config.yaml
norm_place: "out"
beta1: 0.95
batch_tokens: 65536
train_tokens: 144300000
dataset: "wikipedia_en"
Each number is 200 + 20 x the weight over its row's rms, rounded and kept within 0 to 999. Layers, rows and columns count from 0. The size before them is the row's rms in percent of the matrix's.

# gate: layer 4 MLP gate, 256x128, rms 0.186, rows 181-189, columns 0-127
# up: layer 4 MLP up, 256x128, rms 0.195, rows 181-188, columns 0-127
# down: layer 4 MLP down (transposed), 256x128, rms 0.164, rows 181-188, columns 0-127
gate181,099,188,196,211,217,193,193,216,173,166,189,204,211,185,193,231,218,242,211,158,215,174,199,199,181,179,196,203,161,158,198,177,165,175,222,202,199,210,213,205,187,193,213,233,184,182,204,174,209,215,201,212,233,191,191,218,213,216,243,193,205,237,232,181,188,189,222,214,207,192,211,208,206,203,194,223,212,187,191,156,163,206,202,197,216,164,176,172,217,170,159,193,201,226,169,202,233,200,199,194,205,162,212,206,195,182,181,228,191,176,233,201,186,196,199,187,186,186,180,199,168,216,208,185,206,149,214,201,218
up181,101,212,230,200,239,206,207,225,175,180,188,189,171,192,200,214,221,226,175,192,217,215,211,175,187,190,185,194,181,180,222,217,196,170,181,207,196,209,237,227,197,183,192,219,201,169,181,198,208,215,186,200,205,217,209,172,195,187,178,186,179,238,214,213,198,185,240,190,189,207,196,206,235,198,173,244,207,189,171,231,195,166,168,175,181,189,195,224,210,178,191,219,207,197,163,215,200,216,240,190,184,167,201,204,191,150,186,209,184,196,180,240,169,200,184,228,215,199,188,201,165,224,221,176,183,167,188,189,201
down181,093,219,177,191,209,225,235,186,193,183,230,202,207,195,208,213,186,215,189,212,195,179,195,208,198,209,190,199,181,188,208,196,192,217,195,199,184,233,203,200,222,177,211,216,249,212,198,213,167,184,200,217,180,167,204,209,164,190,234,206,175,213,167,189,201,217,196,235,194,190,205,187,199,210,210,206,190,197,193,168,221,187,206,155,198,210,189,198,223,202,179,116,230,169,212,219,204,233,218,200,219,207,223,231,219,157,228,197,194,185,244,241,187,191,222,224,194,196,213,204,196,204,179,187,201,216,238,211,192
gate182,111,180,219,204,209,182,203,242,182,149,206,179,206,206,205,203,225,213,189,199,182,190,203,250,211,186,201,221,181,214,184,184,229,202,190,188,199,207,213,234,235,168,189,191,225,233,233,208,212,226,209,223,249,221,196,229,168,170,210,194,232,208,179,166,190,206,223,194,211,184,202,213,186,184,237,191,189,180,184,173,195,177,210,169,198,211,247,227,208,161,193,195,180,196,184,187,213,221,213,227,163,226,169,187,203,207,213,195,176,200,210,199,182,204,215,213,204,212,213,230,206,177,220,197,205,223,211,183,205
up182,104,186,198,204,200,207,155,207,206,236,189,194,226,198,214,221,165,210,170,178,220,192,186,202,193,175,224,172,207,199,195,190,167,175,185,210,183,223,209,198,200,197,183,196,180,175,187,154,174,204,186,179,200,195,215,215,231,225,196,178,213,206,180,219,189,194,189,182,186,183,211,160,227,170,150,198,186,172,226,240,192,176,180,185,168,215,200,185,181,182,195,188,174,204,215,230,183,191,209,192,197,207,165,217,185,226,148,198,220,214,202,190,194,190,165,174,216,204,176,195,221,200,218,215,174,180,189,158,210
down182,112,213,232,191,209,181,188,212,224,212,183,232,186,177,235,167,180,179,211,159,186,196,210,157,203,204,197,175,196,174,181,190,188,198,207,218,198,191,235,183,193,191,211,182,172,202,186,189,196,191,187,186,187,214,225,176,198,255,215,227,190,208,209,218,186,199,175,195,197,182,170,200,238,200,182,177,198,229,225,231,192,202,185,232,203,171,182,207,210,206,210,213,200,199,226,195,183,195,163,157,210,207,221,193,154,208,202,241,214,224,169,158,212,201,193,180,185,219,202,179,155,213,173,210,193,185,199,203,206
gate183,101,213,232,231,209,195,216,213,202,184,185,209,192,213,218,237,163,209,205,232,196,176,205,211,184,179,204,207,196,216,179,191,180,206,212,233,189,185,171,180,237,185,171,192,212,225,242,199,212,161,226,173,186,171,205,212,213,186,213,187,209,211,224,179,235,232,217,188,176,205,209,242,167,235,214,194,220,201,178,201,198,206,223,211,188,205,208,192,187,196,242,172,216,217,185,194,190,189,216,209,167,212,246,198,220,223,196,188,195,223,219,168,197,232,196,211,207,158,217,231,174,194,201,188,179,184,225,182,195
up183,106,217,217,206,173,208,214,194,220,199,209,204,164,166,228,189,205,195,178,218,209,199,193,212,167,234,221,209,199,234,166,203,188,224,199,258,183,191,185,227,191,192,213,209,178,182,213,212,180,182,215,177,209,158,237,210,159,207,188,203,150,228,225,188,197,199,182,183,197,197,192,213,225,201,199,194,191,202,172,196,196,209,211,159,210,178,190,211,245,181,204,177,214,209,210,193,222,249,237,208,209,195,234,221,182,180,171,191,219,230,173,210,211,198,223,188,215,207,225,208,207,197,179,205,211,200,198,234,195
down183,106,210,211,182,216,202,171,187,213,206,190,186,188,188,208,197,233,200,189,198,200,191,236,181,193,198,207,181,193,193,244,231,207,222,175,197,179,222,209,221,194,198,189,179,175,188,233,182,207,170,209,177,176,208,215,192,149,198,182,179,190,223,197,205,195,206,188,219,185,200,210,171,203,223,212,189,175,216,200,199,225,168,189,209,192,226,192,223,195,208,201,201,227,238,209,144,195,252,171,199,189,203,232,182,242,205,214,165,190,235,188,194,189,221,159,177,196,186,188,218,214,233,158,207,200,229,217,181,176
gate184,104,203,211,190,215,238,200,207,219,181,208,208,179,180,166,197,168,204,201,187,217,187,201,172,172,233,188,231,248,212,206,219,183,224,219,215,201,212,215,186,205,218,176,199,183,214,202,197,207,196,178,231,172,173,152,224,228,184,235,209,187,186,190,166,232,199,236,176,179,194,177,225,198,199,227,188,201,212,216,158,216,203,210,201,159,199,212,240,203,193,190,172,209,207,185,190,207,224,191,199,220,193,222,208,192,208,174,152,206,212,199,226,198,211,196,222,182,191,186,179,179,193,155,219,195,190,208,160,194
up184,095,208,181,195,191,241,208,173,227,223,212,228,200,198,177,196,178,208,208,208,186,205,222,203,236,211,214,145,209,212,225,213,229,216,222,208,202,194,186,227,204,219,211,236,250,220,194,198,164,192,213,162,181,233,215,181,207,196,229,174,165,225,189,213,223,186,168,219,192,203,246,198,236,216,191,234,186,179,204,256,226,188,204,216,218,204,216,191,187,235,193,229,192,207,170,175,188,210,213,179,181,197,194,188,226,206,198,201,193,176,227,192,188,206,193,193,206,210,201,202,213,189,210,211,228,195,213,217,200
down184,096,237,217,178,222,156,179,217,202,196,217,221,212,203,194,200,206,202,201,209,203,213,203,174,195,220,237,227,217,200,217,208,213,206,178,226,196,199,188,168,216,180,166,211,203,217,179,217,224,195,169,191,178,224,194,205,186,206,164,232,192,202,213,189,213,194,195,171,192,196,184,215,160,206,201,180,190,204,146,196,249,201,205,206,202,231,176,157,198,160,208,224,203,193,216,228,188,185,194,197,187,219,190,211,192,219,183,239,184,171,205,174,258,220,198,218,213,208,193,153,188,195,181,186,197,233,188,190,203
gate185,105,199,202,223,173,208,206,196,172,181,224,214,210,178,187,218,203,212,193,202,210,199,212,212,166,190,168,182,201,223,209,165,193,148,203,209,207,196,196,206,212,175,170,236,220,199,194,183,169,208,196,183,209,173,143,153,206,158,184,214,195,203,190,208,189,233,193,225,196,186,175,220,207,194,213,216,171,190,189,198,206,190,162,193,214,192,161,226,183,210,229,207,183,186,217,216,209,214,214,195,180,177,245,214,177,212,229,180,236,226,177,203,189,192,213,201,202,217,223,165,164,214,198,191,180,215,177,182,223
up185,098,183,207,154,211,194,233,220,195,230,208,180,181,201,181,210,208,169,183,190,192,208,199,210,210,206,176,202,202,181,181,163,179,163,222,204,176,186,183,209,199,188,192,194,195,249,195,210,215,220,208,244,227,183,182,137,221,208,188,209,224,219,176,194,233,221,196,223,228,223,217,211,186,206,246,211,199,204,200,195,204,190,197,199,193,210,214,246,201,192,219,222,238,200,203,171,181,169,225,205,192,176,248,220,208,218,210,182,199,213,196,207,234,187,203,203,192,199,189,202,197,208,221,194,167,162,223,210,216
down185,105,198,211,200,195,213,191,222,227,225,189,188,240,207,194,247,197,191,164,193,256,229,218,202,193,193,216,192,205,175,185,198,241,216,190,214,203,213,194,183,177,182,208,200,215,194,170,187,200,191,203,153,177,182,196,192,217,203,217,200,196,169,216,201,222,193,160,217,226,218,176,195,177,182,206,216,198,230,246,192,192,193,183,220,215,182,196,221,169,186,182,205,186,203,244,200,223,215,198,197,212,217,189,178,204,187,222,212,185,229,227,167,205,193,218,239,207,176,198,183,210,162,226,208,156,226,176,202,215
gate186,107,200,219,176,236,244,161,220,196,184,187,205,187,220,220,180,169,234,204,169,188,192,193,192,202,222,213,199,222,216,217,221,224,213,203,221,168,210,213,208,158,213,198,235,200,212,207,186,167,191,177,200,212,201,200,198,225,215,196,209,199,193,211,182,219,156,224,165,211,190,184,163,200,229,224,210,232,192,176,211,178,212,174,205,167,227,214,211,193,199,200,214,156,202,185,208,172,179,220,219,209,207,226,171,189,207,191,195,236,186,185,203,213,182,191,184,219,235,186,193,224,215,174,194,216,193,169,169,236
up186,103,205,223,191,189,194,233,166,196,172,217,178,198,194,188,219,193,212,192,174,188,195,196,211,160,209,193,204,239,220,211,167,185,223,190,165,206,173,210,209,205,166,201,208,203,219,227,188,197,217,217,219,192,200,156,181,212,192,156,202,215,212,190,199,213,181,153,188,208,199,225,191,160,172,210,237,191,218,211,166,227,172,219,194,173,219,203,210,166,176,207,189,182,186,212,150,218,184,194,203,201,192,211,166,216,228,190,211,208,190,215,201,188,189,208,193,220,186,198,220,217,235,165,185,197,187,162,233,218
down186,101,210,164,200,183,207,235,209,200,195,178,216,192,208,203,222,187,222,185,205,179,191,221,160,171,208,209,212,204,190,180,225,214,215,207,201,227,189,171,206,194,187,207,217,224,226,168,196,206,180,192,223,181,173,171,208,221,200,241,198,185,189,198,188,205,230,177,180,165,186,202,177,190,203,176,181,224,192,201,177,175,210,205,219,222,177,215,185,178,239,200,175,214,183,155,222,214,204,187,199,193,205,201,223,206,236,190,213,209,215,224,216,198,223,237,208,185,162,217,168,161,218,246,242,192,207,192,225,168
gate187,107,210,225,169,212,206,212,208,170,191,191,204,197,171,205,200,175,186,208,204,191,182,188,165,207,229,258,199,196,165,200,194,202,222,180,195,183,240,233,218,216,196,243,226,200,251,174,226,217,214,175,184,168,192,176,200,208,240,176,165,225,172,180,185,224,243,166,215,200,201,187,191,208,196,210,183,196,185,190,188,182,205,212,192,168,179,247,207,218,201,211,205,216,221,217,207,191,206,204,167,225,188,226,197,204,215,182,190,182,202,183,213,199,198,171,181,203,214,188,203,187,213,211,174,157,204,198,198,187
up187,103,204,196,177,198,163,204,218,179,221,200,209,218,213,240,171,180,194,236,211,197,186,213,210,162,194,209,193,186,235,207,212,181,217,187,214,185,228,175,178,212,200,205,198,168,195,184,193,166,207,203,196,227,213,208,225,252,199,194,183,150,221,206,205,218,223,179,174,191,191,209,209,225,197,214,176,199,206,214,219,184,184,180,198,196,221,217,179,164,173,258,209,185,189,213,200,161,174,204,248,182,196,173,213,168,192,203,213,183,175,206,194,202,165,219,184,218,158,226,205,181,204,200,212,205,187,203,213,201
down187,100,214,189,202,238,177,192,192,203,219,234,178,199,227,218,225,223,207,200,199,208,186,190,210,223,217,202,201,180,173,241,203,202,187,202,184,246,165,173,195,232,177,186,231,182,198,231,214,221,196,194,207,203,208,211,193,186,207,203,186,202,196,230,214,213,185,228,169,200,224,205,188,210,232,184,185,191,239,209,169,215,215,198,199,217,211,207,209,205,167,178,179,174,169,190,209,245,215,186,188,187,236,180,215,223,187,166,230,221,181,210,179,232,217,217,216,199,248,236,215,182,181,206,162,218,198,213,181,206
gate188,102,211,212,153,213,193,177,206,195,207,208,163,202,215,204,138,190,167,195,188,177,180,183,214,211,138,213,195,216,222,206,196,200,190,198,220,185,186,210,213,185,205,210,198,164,220,208,205,232,206,208,209,217,203,175,201,189,180,211,197,164,195,234,216,173,213,199,206,202,204,209,193,163,158,217,189,199,214,205,203,180,193,200,186,186,235,238,200,153,171,219,190,217,210,204,140,194,198,182,180,185,209,192,189,201,184,191,235,188,203,208,187,217,206,203,225,202,200,196,247,231,211,171,228,218,201,181,202,204
up188,107,176,180,194,189,173,228,199,235,202,193,225,180,214,207,226,208,227,213,222,241,220,217,201,196,238,192,225,207,181,202,234,216,187,171,163,204,194,201,182,212,200,199,205,201,195,215,197,194,205,198,205,198,179,221,189,201,219,197,220,215,226,169,180,214,193,210,191,216,188,196,202,214,229,178,208,193,201,205,221,206,222,201,218,201,196,204,194,220,214,171,215,175,174,202,261,223,181,247,201,221,191,215,198,192,228,238,177,223,181,202,236,171,153,185,145,179,191,204,193,198,225,241,201,206,199,220,221,226
down188,108,198,204,190,176,192,158,204,194,194,204,194,250,192,200,203,180,162,220,187,229,212,209,183,194,214,196,209,193,201,218,190,186,212,208,225,183,188,131,218,170,211,210,190,164,151,204,235,181,227,209,189,209,225,215,213,207,189,214,192,209,178,203,179,199,245,194,223,199,201,178,201,197,190,201,206,191,220,195,201,173,228,208,214,193,195,231,238,220,197,187,200,207,233,207,229,216,221,186,218,188,185,208,155,173,199,209,195,143,242,194,175,232,189,211,193,197,199,196,202,224,217,218,198,185,193,223,181,213
gate189,094,199,197,179,182,190,186,240,204,181,250,232,185,168,189,205,204,218,188,196,212,221,219,182,176,210,195,199,206,198,207,202,212,214,225,212,174,193,218,200,233,265,172,182,199,192,188,183,198,171,198,140,205,203,197,177,182,211,165,168,178,174,208,205,193,230,230,207,178,197,176,196,162,229,208,186,222,194,195,188,189,207,251,183,182,185,200,177,181,176,200,194,228,196,212,229,190,176,225,198,179,216,212,190,204,183,210,212,225,184,189,159,206,202,191,197,217,179,211,217,175,202,177,211,229,223,185,208,202